Each number is 50 + 15 x the weight over its row's rms, rounded and kept within 0 to 99. Layers, rows and columns count from 0. The size before them is the row's rms in percent of the matrix's.

# up: layer 17 MLP up, 512x128, rms 0.307, rows 339-365, columns 0-127
# down: layer 17 MLP down (transposed), 512x128, rms 0.339, rows 339-365, columns 0-127
up339 093:40 34 39 29 36 52 41 24 53 62 74 76 13 56 59 41 49 49 30 61 58 65 51 33 56 51 23 38 34 57 57 46 46 35 14 36 35 53 49 44 51 46 29 44 47 61 23 57 59 62 36 63 49 51 53 52 67 52 23 32 40 72 35 12 57 35 50 40 53 57 31 55 61 30 59 55 58 36 44 30 40 56 75 62 36 50 52 54 22 56 39 30 25 53 42 42 76 39 51 37 32 33 40 37 36 69 50 47 65 79 75 52 33 42 45 14 68 50 31 35 33 65 67 29 58 66 41 36
down339 095:52 66 67 63 46 55 58 40 49 63 55 42 47 32 28 49 37 66 70 63 57 48 26 65 60 59 71 36 53 16 58 53 63 69 23 72 55 44 48 38 61 71 69 71 53 36 64 53 29 30 59 43 38 24 57 35 73 75 64 45 71 70 50 66 72 75 29 52 70 45 50 49 53 71 40 53 53 31 53 57 48 50 52 40 66 54 40 47 46 65 47 77 63 34 21 83 48 65 25 50 56 70 45 58 21 33 48 58 58 28 28 29 65 50 63 42 65 35 16 59 36 45 34 58 24 33 49 39
up340 100:43 63 43 50 64 50 32 49 50 69 63 58 64 79 57 28 34 54 40 52 35 46 54 52 52 52 37 53 35 63 29 21 28 51 75 27 72 59 28 23 63 27 50 30 35 43 40 68 47 35 60 58 60 48 62 15 32 52 40 40 53 64 70 38 63 37 45 74 54 18 63 54 40 25 52 75 46 56 57 21 47 55 67 25 28 50 44 62 47 51 49 73 64 32 56 52 69 49 32 49 35 57 53 38 41 48 46 65 36 39 45 71 50 67 57 14 36 42 17 55 28 52 33 48 85 40 28 59
down340 099:46 51 48 42 42 63 42 69 37 41 44 46 40 20 57 37 26 56 38 47 63 78 46 45 39 38 61 53 60 41 39 51 60 30 14 77 39 54 23 58 38 46 45 50 58 66 70 54 46 29 48 66 55 50 52 49 73 60 74 55 58 38 54 76 36 43 48 49 67 87 44 39 52 74 49 35 70 53 42 74 49 82 31 57 56 61 33 37 44 68 62 59 69 46 41 71 43 37 50 69 18 59 46 31 55 40 64 18 57 46 37 62 47 49 40 59 78 58 45 48 68 87 51 32 31 57 83 19
up341 090:54 39 43 17 83 31 47 33 48 31 31 71 50 73 48 76 68 67 67 56 56 58 58 46 36 35 50 36 50 62 41 92 43 57 60 52 58 64 54 39 65 59 29 55 55 54 48 41 55 61 34 46 53 28 75 65 37 28 61 38 19 36 47 52 68 65 43 54 63 69 39 79 34 53 84 35 44 64 76 34 47 46 38 41 62 23 66 42 45 53 26 49 60 80 58 88 41 26 44 47 43 22 33 63 40 49 61 69 52 39 66 44 67 62 50 68 56 45 46 40 44 67 56 66 67 53 45 46
down341 094:57 83 28 54 59 62 51 68 43 70 50 29 85 77 65 61 79 39 39 43 31 28 37 59 44 24 28 29 64 64 61 49 45 66 46 66 51 41 45 49 37 58 50 57 68 35 41 77 72 52 58 53 53 17 43 72 55 65 42 62 28 79 36 47 43 60 65 54 46 57 72 61 43 68 48 64 83 42 51 63 70 86 67 68 48 39 25 29 31 53 50 47 09 58 59 35 62 41 64 67 57 52 27 40 55 59 52 40 64 57 63 54 59 50 51 73 42 47 61 29 58 50 51 49 68 56 49 40
up342 095:41 46 45 69 44 43 66 50 28 30 41 01 83 68 64 69 35 49 53 61 40 53 80 21 54 43 70 44 68 83 50 24 41 43 50 52 50 57 50 61 63 25 48 46 38 45 50 32 69 61 59 86 41 42 51 32 43 25 42 35 31 39 36 59 50 47 59 67 55 43 56 68 51 62 56 69 36 64 60 51 56 54 77 35 56 43 51 22 51 43 28 33 53 74 46 35 45 59 25 54 27 46 33 20 33 43 36 56 44 71 67 41 69 44 63 39 39 39 42 61 66 51 26 47 60 68 63 68
down342 100:57 40 49 56 46 62 86 79 77 49 57 67 56 34 54 31 56 74 44 46 42 44 58 51 46 74 33 62 52 42 56 47 36 55 47 40 81 70 21 70 65 69 80 82 75 70 49 56 72 41 58 60 38 50 35 43 51 54 59 46 03 31 32 55 68 62 62 47 50 41 25 42 55 32 41 78 48 72 45 48 42 62 34 38 57 73 49 53 46 47 55 41 34 45 43 27 58 79 45 56 59 52 66 56 62 53 77 52 80 46 65 68 70 33 42 71 53 57 61 61 59 49 71 69 69 37 49 47
up343 094:51 32 68 19 41 54 29 35 63 56 17 53 67 29 45 53 21 69 63 34 55 63 60 44 58 63 64 63 20 81 45 48 29 32 40 27 66 42 43 60 45 51 34 71 26 41 59 24 63 65 46 36 33 49 54 51 52 50 50 31 53 57 68 56 42 46 36 43 67 51 28 84 57 74 41 49 43 41 34 43 62 44 59 49 35 39 42 18 42 36 44 77 54 39 67 28 55 49 33 38 84 38 32 67 54 52 77 58 42 66 43 41 52 59 71 62 41 48 51 45 48 33 39 58 37 12 77 64
down343 101:37 71 30 39 58 33 39 77 65 49 45 64 44 50 51 03 58 67 70 55 57 61 34 60 46 21 42 58 64 51 41 50 43 47 50 50 40 50 34 30 44 53 33 27 69 20 37 39 62 53 66 55 68 58 41 58 37 36 79 53 51 55 60 41 36 75 47 76 30 50 38 69 39 32 47 53 15 44 55 36 58 45 45 32 26 37 77 65 68 45 40 76 43 54 63 44 68 42 69 59 49 78 50 50 42 63 31 24 58 65 56 19 77 73 45 29 51 31 44 60 58 22 56 64 58 47 52 34
up344 100:62 42 52 67 59 89 40 50 39 41 69 38 36 59 50 58 56 29 83 11 34 66 66 61 51 40 51 51 29 57 37 76 42 61 47 23 89 72 45 72 50 65 28 42 46 34 48 36 61 67 49 76 32 67 51 52 67 26 50 61 34 57 38 52 45 40 45 37 63 33 44 47 71 32 44 58 77 24 79 54 55 34 48 42 46 43 35 50 35 74 53 51 44 50 71 58 41 43 32 39 31 44 38 51 37 46 75 41 48 61 81 82 45 34 37 48 52 23 46 48 43 36 32 40 60 44 43 59
down344 091:51 60 36 62 62 31 59 94 39 59 51 53 64 54 34 25 32 86 16 55 39 60 33 48 50 44 74 64 66 32 21 41 52 51 67 52 52 33 95 36 26 26 50 35 53 66 65 54 54 44 68 55 60 53 27 50 51 44 19 45 34 52 37 50 49 42 33 44 62 65 42 40 23 46 47 56 67 44 57 67 61 40 40 49 76 52 64 58 65 38 41 47 61 33 55 63 50 24 51 61 56 45 45 51 35 61 42 53 57 52 53 23 42 65 78 37 35 82 64 49 65 85 57 54 29 56 38 44
up345 100:51 46 81 50 75 45 52 50 56 56 58 42 65 39 55 59 71 67 48 29 58 58 66 32 66 48 52 43 40 91 12 52 46 39 48 34 42 27 60 52 63 58 31 12 49 59 47 44 42 36 56 52 60 38 58 28 49 48 36 54 65 34 60 45 48 48 71 51 65 68 36 41 41 42 32 62 41 41 62 62 12 71 31 43 28 31 72 29 59 31 43 58 58 63 28 41 36 47 33 78 58 62 59 54 32 51 28 44 54 34 36 31 47 64 50 46 51 66 21 74 64 33 47 67 34 72 30 18
down345 109:39 81 50 45 39 45 22 52 33 77 69 70 43 49 73 38 74 53 61 69 78 43 38 51 70 39 56 32 33 42 69 71 28 44 54 70 65 37 24 32 49 60 45 67 27 49 75 34 86 61 38 59 52 71 71 67 30 53 75 54 39 54 45 67 49 59 24 58 42 60 32 70 44 55 61 61 48 25 36 32 49 57 46 35 74 55 69 64 67 61 64 55 41 55 66 56 54 34 55 32 70 66 61 59 65 26 55 59 42 31 36 70 36 50 46 42 45 46 73 65 39 49 62 28 56 50 79 60
up346 112:27 47 70 18 30 70 67 51 17 46 45 79 24 43 57 53 44 13 47 29 63 48 39 35 54 58 56 21 55 26 89 37 51 33 40 38 24 51 53 50 57 22 44 52 19 71 36 51 41 50 71 46 65 60 43 58 67 39 45 66 47 52 58 34 54 44 23 53 46 41 40 65 43 37 37 45 57 73 52 63 60 33 38 58 44 31 48 55 70 47 47 43 72 38 61 34 51 54 41 43 16 48 58 66 54 76 55 40 45 15 58 27 42 45 61 37 77 43 73 55 37 57 51 44 54 49 72 52
down346 109:39 34 61 53 23 65 67 66 18 94 31 61 50 56 37 57 66 38 36 30 60 27 33 50 58 73 72 32 72 40 80 61 46 36 64 54 33 51 56 29 51 56 49 63 41 70 48 61 41 46 55 36 62 46 40 63 62 56 63 63 47 42 30 22 35 44 41 61 52 60 50 46 58 69 44 37 97 73 37 64 43 25 37 67 42 53 39 60 65 48 65 70 53 50 52 51 67 50 35 45 32 53 79 56 59 69 35 60 51 23 55 39 51 23 42 47 64 56 73 68 56 55 67 49 41 24 57 72
up347 105:34 59 47 53 31 67 81 64 72 52 56 64 82 00 39 56 43 65 50 61 48 50 92 76 52 50 47 49 58 30 72 70 21 39 59 25 53 66 72 47 26 82 53 44 50 55 54 30 38 30 43 55 55 74 46 48 34 42 62 45 55 25 74 62 43 38 48 71 63 61 67 29 41 65 60 57 46 60 58 48 70 61 55 58 51 14 70 62 39 46 40 52 57 22 47 42 39 58 72 37 70 31 53 43 64 56 69 38 52 50 50 50 62 62 62 76 56 41 49 36 51 33 43 55 62 58 65 44
down347 094:40 67 40 48 48 38 52 40 59 27 46 51 52 69 56 64 49 63 39 71 55 77 29 48 64 96 51 32 73 59 32 26 54 51 54 38 60 39 53 48 49 59 75 51 46 19 34 30 72 53 60 44 48 40 46 63 41 66 42 45 39 44 70 39 46 52 65 35 38 77 56 40 43 33 72 62 31 36 37 52 61 32 38 68 36 63 39 41 60 40 61 45 66 61 36 42 40 44 22 22 40 31 60 67 44 01 54 59 42 70 36 35 52 41 22 47 47 60 45 66 12 62 49 74 69 63 34 57
up348 096:62 37 33 63 41 67 55 20 65 53 61 46 59 34 48 35 43 29 57 69 44 43 63 54 46 38 64 60 24 67 42 35 47 46 34 35 24 42 68 63 60 60 73 69 40 34 68 47 57 39 54 65 44 67 51 67 89 42 75 54 31 46 59 24 47 62 46 52 40 36 59 40 64 77 39 56 44 55 43 65 79 65 70 58 33 53 63 59 52 72 56 23 34 76 51 35 59 39 65 60 42 54 59 44 46 57 55 81 21 47 86 66 26 78 44 39 33 51 33 49 44 76 50 69 50 48 23 33
down348 096:48 59 28 32 46 69 45 56 20 73 61 57 54 65 54 36 45 54 65 52 52 65 53 74 36 47 42 54 25 33 23 36 54 36 54 47 56 30 53 59 54 42 41 86 45 39 73 25 51 43 52 99 51 61 56 52 57 50 34 47 69 54 34 68 50 53 63 31 56 65 22 63 42 41 62 29 38 24 35 28 58 38 48 28 65 28 41 56 37 57 26 65 51 35 12 39 52 50 51 54 54 60 19 58 48 38 60 57 31 67 43 47 49 56 59 17 48 26 48 23 52 51 50 54 68 45 63 85
up349 107:53 47 50 36 47 54 81 47 47 60 65 64 71 75 48 46 49 55 36 50 70 36 59 30 71 36 35 31 72 44 34 56 55 47 61 49 51 41 52 10 76 49 57 35 60 45 32 58 20 72 33 69 36 36 50 76 60 72 54 57 47 19 80 41 60 36 44 31 74 67 30 71 33 36 32 51 44 52 59 69 58 08 38 48 42 55 72 51 30 42 39 56 72 55 56 33 52 42 51 69 41 59 37 21 52 32 54 34 47 03 49 52 48 47 70 37 57 47 43 70 39 48 52 58 46 53 61 46
down349 109:42 63 44 76 33 50 53 53 46 49 31 36 53 39 42 02 57 74 57 42 30 32 34 44 64 38 48 59 44 60 77 34 58 61 33 52 49 49 43 40 38 53 55 51 68 62 56 28 52 21 52 81 59 58 69 16 54 34 48 40 39 59 38 62 42 53 44 67 52 76 53 49 87 44 41 41 48 60 39 45 82 54 61 38 47 72 61 59 71 20 44 61 40 62 65 57 54 52 61 37 49 46 39 59 25 62 59 78 60 79 73 66 73 59 60 79 53 24 45 23 76 27 50 43 49 58 55 47
up350 103:21 45 64 48 36 39 32 62 47 59 34 26 41 45 99 42 38 73 64 54 18 47 73 44 68 58 48 56 37 52 38 37 35 34 43 91 51 45 44 72 64 51 43 57 45 58 62 56 55 66 56 44 42 55 58 35 48 51 86 48 41 47 59 61 29 44 56 60 47 72 55 63 54 45 89 57 43 32 43 70 61 81 66 50 47 60 55 28 67 51 62 55 50 45 47 72 29 76 72 34 41 55 51 51 29 39 29 57 53 69 54 36 25 73 37 40 59 91 36 62 46 48 48 64 56 64 58 55
down350 100:55 48 33 31 34 72 54 46 29 55 70 63 68 61 33 58 52 37 54 33 32 69 44 29 48 54 65 42 68 66 26 70 41 42 18 27 47 67 49 29 64 45 55 54 53 78 39 50 30 26 35 44 44 78 65 39 76 72 31 67 53 31 56 46 46 89 54 35 53 48 37 40 55 45 97 80 29 59 55 24 20 30 52 46 58 60 73 45 29 75 53 45 39 51 42 39 54 44 41 38 43 53 25 62 69 54 59 41 52 63 47 51 48 28 40 49 63 57 38 47 63 51 71 28 49 60 50 45
up351 097:56 40 48 63 52 42 38 71 62 85 54 39 34 44 39 64 43 62 65 57 31 48 38 37 52 49 51 48 38 29 65 60 31 21 63 53 65 66 60 30 26 20 34 33 23 39 45 70 45 56 81 62 63 42 64 24 32 51 38 21 65 52 35 36 53 61 58 49 39 42 72 69 27 65 47 42 49 73 63 78 63 22 30 45 46 41 52 49 43 66 46 71 61 48 57 38 41 49 61 53 66 59 60 48 73 47 88 66 72 46 50 48 39 55 42 45 65 44 43 41 65 39 10 52 88 44 42 62
down351 100:53 45 34 47 38 54 64 34 45 36 38 73 53 47 52 54 59 11 52 44 62 55 26 24 60 58 47 29 18 46 77 31 61 48 49 62 78 56 65 67 64 41 45 60 53 52 46 68 64 35 70 69 38 48 64 64 47 56 64 88 46 75 75 48 73 27 47 37 67 35 47 53 68 49 70 44 52 55 49 39 52 49 56 53 58 54 19 28 48 48 29 57 32 41 54 79 35 64 38 32 53 49 29 67 51 42 51 48 57 34 33 51 39 28 29 49 62 56 52 19 44 72 58 14 40 10 54 48
up352 105:62 49 75 88 67 52 45 62 67 55 59 55 76 29 53 41 73 45 52 49 53 38 65 84 44 62 38 55 55 41 56 77 63 36 40 62 63 31 68 49 50 53 50 50 22 50 63 70 67 93 34 55 62 44 24 35 55 58 54 58 45 45 20 52 55 32 59 61 34 58 42 57 45 59 55 43 64 48 53 35 31 12 46 83 53 33 43 61 48 34 49 48 64 73 41 38 38 64 29 48 45 34 79 72 35 49 64 49 52 58 69 54 24 50 74 37 27 51 75 64 46 48 28 66 34 52 48 73
down352 108:40 49 23 38 53 56 35 55 69 59 24 35 33 19 79 36 40 73 42 38 33 66 29 38 38 36 48 47 44 39 14 65 43 54 31 28 46 58 37 64 53 57 40 57 48 48 75 62 28 51 49 36 54 61 61 51 61 37 31 53 16 33 81 56 53 43 34 45 82 56 40 42 62 55 38 64 32 21 35 64 62 62 53 69 76 61 49 38 76 48 58 70 59 72 63 59 39 34 49 41 48 58 64 33 22 54 49 47 49 67 58 63 49 48 42 66 64 80 26 52 35 66 33 54 49 32 70 75
up353 098:61 56 46 37 55 45 43 48 63 49 26 48 61 64 68 55 45 46 61 54 35 47 22 33 21 74 56 45 44 70 39 51 15 47 72 28 38 46 29 76 51 60 21 29 64 46 51 54 42 80 50 58 45 55 64 63 51 64 70 53 32 48 63 59 34 45 38 39 51 67 58 74 37 43 52 45 89 50 53 14 59 50 44 56 60 50 64 32 64 52 36 40 45 35 21 58 64 40 59 07 45 68 61 58 52 56 59 57 30 57 45 47 54 49 34 77 15 61 56 64 44 48 59 10 76 48 43 40
down353 099:45 53 58 40 32 70 57 53 78 45 51 47 82 61 37 69 61 56 63 62 50 61 58 41 33 61 53 63 55 50 60 34 50 53 48 53 50 54 59 34 46 64 43 12 65 52 71 63 29 52 42 52 46 41 40 61 32 69 37 54 70 29 68 51 53 53 78 66 68 72 81 51 48 57 69 82 80 34 66 38 63 59 55 28 35 57 26 43 21 56 37 34 33 47 50 31 21 72 56 62 31 55 40 76 66 30 53 27 36 55 34 61 46 22 59 66 57 30 49 71 49 36 54 41 16 59 26 50
up354 101:62 39 27 70 85 38 41 75 81 21 50 48 48 69 47 52 71 56 51 53 32 23 39 50 64 48 99 50 54 46 51 51 40 34 26 48 48 78 51 31 37 42 58 77 42 53 29 48 34 46 59 48 23 44 25 16 63 36 53 43 47 60 53 60 79 72 58 57 61 52 63 53 44 33 45 71 24 35 72 45 54 36 25 69 76 39 63 51 29 45 49 25 63 31 44 57 40 52 62 62 48 50 51 73 45 62 54 73 44 45 31 56 48 41 47 62 53 38 64 40 52 69 45 41 47 58 56 70
down354 087:48 43 51 35 36 46 34 52 37 52 39 42 50 38 44 41 56 41 79 44 53 37 82 19 71 37 38 51 11 53 98 67 61 32 53 35 41 69 42 33 61 58 56 14 57 54 60 57 51 27 38 69 69 66 60 61 39 58 53 56 52 56 53 49 67 07 30 36 65 70 25 51 36 49 51 30 55 76 39 65 72 59 59 59 45 43 44 32 55 42 46 59 56 61 97 37 52 33 47 49 24 37 54 49 47 54 41 60 29 61 54 56 51 56 39 27 43 52 60 48 29 57 65 59 34 53 65 72
up355 098:57 63 24 40 44 22 32 47 36 52 71 13 33 47 51 42 39 54 41 68 26 34 39 62 47 51 37 86 30 47 60 39 46 44 32 55 52 54 34 44 32 71 51 20 33 70 25 75 46 75 46 25 65 35 53 64 51 60 52 17 51 35 55 37 42 42 70 57 49 61 40 75 67 44 50 49 58 64 56 37 41 53 68 65 21 51 42 40 44 37 55 31 65 38 40 32 43 19 42 27 68 49 59 48 35 40 63 61 58 41 74 58 63 51 29 62 73 81 53 64 56 27 49 64 50 30 67 42
down355 099:53 16 53 29 55 77 49 53 57 41 29 77 27 33 65 84 39 52 60 28 38 70 38 59 45 55 10 43 50 53 20 64 25 81 37 50 52 50 42 49 44 39 24 70 47 26 42 65 62 35 41 96 64 56 71 51 49 41 65 47 48 60 53 57 56 50 36 28 56 47 42 64 41 40 32 50 37 51 65 29 74 33 47 66 19 73 54 30 53 38 40 45 50 47 41 56 38 48 45 40 43 50 70 26 59 36 68 79 44 59 38 40 56 49 83 34 62 56 61 34 47 48 49 55 59 42 56 50
up356 100:50 49 56 28 45 46 45 87 44 27 59 47 66 45 46 60 53 21 39 68 76 46 58 56 36 45 60 51 52 44 55 41 64 44 09 48 53 34 42 63 29 35 47 38 51 45 33 43 47 59 34 61 54 83 66 42 57 40 52 31 35 55 53 57 46 59 46 63 47 53 67 76 49 48 58 60 20 84 91 45 56 56 52 39 42 57 55 60 64 14 63 21 52 55 75 20 21 44 42 69 50 56 41 53 34 42 51 64 42 31 63 76 72 56 62 66 65 38 17 59 63 67 51 35 59 39 35 72
down356 106:55 64 58 60 35 53 34 20 44 57 61 40 69 40 36 69 79 23 54 64 45 58 45 48 32 55 63 41 53 39 52 58 60 26 57 51 38 59 36 26 61 47 52 67 67 59 43 49 44 69 61 41 59 39 07 59 54 61 38 57 60 39 75 66 32 58 50 46 70 53 58 44 43 45 62 46 51 44 45 70 63 67 44 34 54 47 37 57 59 44 32 30 30 50 25 51 74 38 62 15 57 52 67 45 73 25 57 32 66 60 51 55 88 55 56 39 59 13 87 39 13 69 26 44 34 61 51 45
up357 104:56 41 46 70 21 56 40 43 09 43 62 49 48 57 43 55 58 42 62 26 67 55 39 51 61 56 62 25 23 77 47 38 49 43 58 30 89 56 56 48 61 50 62 58 49 85 42 38 62 73 44 61 64 41 60 56 50 80 41 61 67 70 27 33 30 43 43 58 62 52 27 19 62 53 55 46 46 42 61 46 49 53 60 36 76 42 31 45 58 41 36 44 57 59 49 45 53 44 61 39 74 58 47 46 33 43 36 45 63 63 77 75 42 35 53 27 75 29 33 26 39 37 62 24 61 47 08 32
down357 106:27 57 41 44 42 53 72 60 64 52 39 52 60 30 44 46 40 65 53 65 11 45 54 59 42 36 48 63 56 37 56 34 49 47 34 62 33 50 58 59 31 57 58 42 51 45 27 41 21 29 67 54 70 48 44 22 36 20 51 58 46 62 66 41 44 34 69 35 38 47 37 86 38 53 21 42 58 53 61 61 63 28 48 45 44 29 31 50 57 20 40 29 73 38 64 55 58 65 29 61 40 50 54 41 54 49 61 63 28 16 56 77 48 60 65 63 58 74 49 84 42 60 60 27 48 75 90 61
up358 101:52 42 37 36 38 47 57 54 47 63 41 46 61 56 52 51 56 63 51 33 42 31 68 46 40 68 42 45 81 77 62 75 36 44 68 74 71 72 63 44 87 23 40 46 69 80 53 52 63 53 59 37 49 69 23 48 53 41 62 23 48 71 64 32 27 51 50 48 45 60 65 68 54 28 50 53 52 70 29 65 82 29 44 57 27 65 86 50 50 53 50 55 59 55 24 44 55 37 38 57 72 52 67 75 46 40 43 42 63 82 45 51 34 53 51 77 53 77 80 47 38 61 70 70 44 42 59 45
down358 118:55 69 52 33 29 67 55 36 60 28 53 77 73 48 58 35 59 47 37 37 51 58 68 66 43 21 66 33 54 74 58 51 54 57 62 55 35 48 27 58 54 30 92 33 67 62 53 40 43 31 51 20 55 32 55 28 36 63 46 17 40 56 39 61 48 47 70 48 49 57 36 80 28 62 26 60 27 45 40 31 58 76 63 23 69 40 48 76 51 28 38 57 42 63 40 79 28 46 47 48 64 72 58 55 43 45 40 27 55 51 41 35 74 61 42 54 62 44 40 42 58 16 49 35 44 42 59 35
up359 099:62 35 42 49 74 38 30 51 55 57 38 57 61 69 36 15 61 30 15 42 55 46 56 47 41 31 51 45 32 53 40 25 43 39 45 25 48 58 56 33 68 50 80 42 38 66 46 25 76 53 19 45 19 57 67 55 66 52 67 51 71 66 60 48 25 56 80 53 36 59 59 38 31 49 81 58 36 42 48 36 51 66 63 56 34 45 54 71 73 72 49 62 54 53 36 47 42 50 55 29 18 47 55 78 64 39 59 49 46 63 80 57 48 59 43 60 79 40 45 57 41 81 59 56 32 56 31 34
down359 094:61 62 55 36 56 46 46 51 37 18 55 57 31 70 31 28 70 47 60 75 60 56 69 51 49 07 56 42 38 34 51 28 43 69 30 68 60 40 64 44 52 40 42 52 30 52 52 48 33 38 39 51 57 43 50 48 54 42 44 53 52 60 55 51 31 99 48 75 54 54 72 32 28 50 39 65 22 50 52 56 86 70 63 67 50 46 46 78 39 64 77 45 47 46 44 51 25 57 76 13 53 66 35 59 33 53 50 61 53 69 27 57 56 55 55 57 55 27 55 35 48 43 15 59 55 52 58 31
up360 090:56 63 25 56 64 42 81 60 23 55 43 49 52 19 49 27 66 50 53 46 77 61 32 51 66 49 70 42 39 42 24 43 22 29 68 36 58 57 57 56 60 75 57 39 54 71 50 49 56 45 50 73 84 44 65 68 29 65 75 62 29 49 35 56 57 59 43 39 49 41 34 63 83 88 59 53 42 54 24 58 63 62 60 57 76 26 58 54 44 39 48 49 64 54 63 37 24 18 67 37 36 16 49 63 54 48 41 34 40 51 59 56 64 41 52 79 65 48 38 62 51 34 25 55 44 55 45 49
down360 099:47 45 39 37 51 40 58 70 66 81 61 52 31 47 63 62 14 35 49 49 48 64 57 36 30 43 21 51 30 62 37 54 67 54 62 43 34 52 30 43 46 68 51 62 63 41 24 77 53 54 41 62 35 52 56 23 35 47 52 51 56 31 60 50 51 48 33 27 65 53 48 54 14 69 72 46 46 55 47 23 46 34 39 24 41 59 45 35 57 47 67 44 27 77 33 89 36 62 60 49 64 55 64 51 49 52 55 41 80 68 31 21 59 62 37 57 75 64 28 61 59 28 56 60 39 50 89 46
up361 104:43 81 49 32 64 47 40 54 48 20 56 48 34 47 41 62 64 42 33 41 44 85 51 68 52 48 53 46 53 44 57 39 55 11 41 51 44 38 31 32 42 48 52 84 54 41 58 27 46 63 60 65 37 60 33 41 69 79 49 32 77 30 50 39 13 65 72 21 78 80 32 74 67 57 58 66 52 30 47 53 55 55 39 68 59 56 09 60 51 34 30 33 43 38 42 65 66 47 79 37 42 48 63 58 39 62 41 51 45 40 33 64 67 67 48 32 56 49 43 35 36 55 40 56 53 34 44 42
down361 105:23 55 23 64 72 69 48 59 63 61 57 53 49 36 49 90 45 20 38 45 24 81 62 52 63 58 49 36 32 16 30 48 26 48 52 81 50 83 67 64 50 56 53 51 47 35 53 58 40 50 41 51 57 37 51 71 49 67 32 38 58 44 46 58 33 71 53 63 55 38 40 45 31 53 55 58 37 53 49 65 57 67 25 40 41 40 52 63 53 65 54 48 68 62 57 68 59 49 66 42 67 37 49 07 47 37 26 48 52 70 71 80 48 44 43 25 26 42 57 61 42 79 72 61 49 41 77 48
up362 105:41 33 52 53 42 55 48 51 47 65 56 51 58 54 75 54 74 47 57 46 52 46 65 63 93 60 44 57 51 58 80 60 70 41 41 47 34 46 39 32 76 63 44 34 48 47 45 62 50 62 71 46 59 51 37 16 56 63 48 35 65 59 47 31 18 38 43 65 62 44 71 49 53 45 68 27 59 60 35 45 47 44 51 20 39 21 27 25 37 53 37 46 47 63 58 64 65 69 43 43 39 67 29 35 49 39 78 44 64 26 42 68 56 62 41 53 20 17 23 63 52 52 07 62 42 56 28 26
down362 111:49 48 75 36 36 43 51 56 38 68 44 61 44 57 50 66 23 58 55 65 36 23 78 52 56 53 53 22 49 63 79 53 50 39 30 26 39 30 89 45 44 34 62 20 47 51 76 43 48 70 56 80 44 45 33 50 59 35 53 55 46 79 52 22 82 58 70 65 43 74 45 39 59 62 32 29 36 52 26 58 54 46 39 34 61 58 45 55 69 51 43 39 65 80 30 65 47 74 37 61 32 63 51 52 41 82 57 42 68 61 73 34 62 67 60 36 28 36 65 61 44 39 40 58 47 58 55 48
up363 104:58 28 46 47 50 65 59 58 73 20 66 36 54 45 50 25 81 55 76 27 39 67 39 55 50 60 44 55 64 46 63 56 56 48 64 30 40 48 54 62 87 50 54 31 65 57 36 62 72 45 50 31 44 75 53 44 35 48 37 25 48 48 76 04 46 51 25 59 49 74 42 66 52 53 48 35 46 50 59 59 49 62 61 64 35 70 19 53 54 74 42 45 70 63 19 60 56 51 35 51 41 38 21 69 39 52 49 64 55 56 75 66 76 47 81 56 57 51 39 60 30 55 72 29 61 61 63 34
down363 114:56 44 37 71 74 48 59 43 60 37 39 21 36 36 85 45 61 55 41 56 44 56 74 67 27 44 65 40 42 60 38 54 78 32 37 35 46 58 60 48 45 63 51 38 43 58 65 40 25 70 61 63 68 56 39 47 69 10 51 34 55 32 67 60 62 63 37 50 53 66 28 62 71 52 74 33 39 81 62 25 66 71 57 42 56 58 35 44 36 87 60 73 57 47 52 85 43 64 63 20 53 55 48 49 38 47 30 66 71 44 39 43 64 49 57 66 41 58 17 39 36 56 33 39 45 69 43 44
up364 100:48 44 40 49 37 55 62 63 37 52 53 36 42 48 56 69 54 65 35 68 50 37 65 31 71 79 45 50 50 65 44 14 31 28 65 64 72 76 75 45 61 57 55 13 35 53 63 63 58 38 50 61 58 51 67 07 47 49 32 25 30 74 44 54 51 49 47 34 53 77 71 32 71 58 55 45 56 37 47 38 32 60 62 36 36 42 48 43 45 53 51 35 32 45 47 32 42 56 38 35 66 51 51 63 87 71 34 33 70 53 47 42 87 60 76 51 50 45 35 57 74 62 20 64 38 62 54 56
down364 115:38 33 33 41 38 29 31 58 86 54 49 41 62 50 56 34 45 40 53 41 66 63 46 54 33 35 47 54 52 39 58 44 25 60 40 54 62 43 60 47 60 55 67 83 50 44 59 51 29 70 61 47 40 55 72 92 53 62 44 47 50 53 48 53 61 72 58 32 59 40 60 36 40 35 99 60 21 59 56 49 39 53 83 52 29 59 65 51 47 39 80 57 43 46 38 32 53 32 47 60 38 52 55 69 57 50 51 63 51 80 65 98 37 23 41 46 61 43 56 11 64 44 39 66 49 49 47 55
up365 098:34 45 79 73 56 57 54 39 34 71 45 76 82 24 19 43 57 58 44 46 45 58 45 43 63 48 44 13 79 48 62 40 48 36 33 51 30 42 93 54 52 59 48 44 52 68 33 57 39 47 49 47 42 68 42 41 60 61 51 48 39 17 52 35 41 42 32 53 92 33 42 65 45 47 69 40 59 42 48 66 39 50 53 72 39 56 13 48 57 72 39 42 32 32 60 26 55 63 50 42 57 39 14 32 38 47 59 31 45 70 65 67 35 54 40 40 59 77 58 62 56 45 76 55 44 53 44 48
down365 100:46 61 48 54 24 59 43 62 48 57 53 29 47 40 53 31 25 49 61 64 80 62 55 32 61 56 67 41 47 53 52 40 58 47 79 56 63 51 29 08 40 59 51 42 59 51 48 28 47 50 58 49 40 56 57 68 10 35 56 75 82 62 34 67 38 45 65 26 63 56 56 34 65 35 36 57 36 64 68 64 61 53 44 23 57 39 69 68 57 59 33 62 58 59 30 35 63 33 46 51 39 73 52 59 12 47 43 67 52 54 58 07 44 33 87 52 44 56 34 46 62 75 39 58 34 45 57 68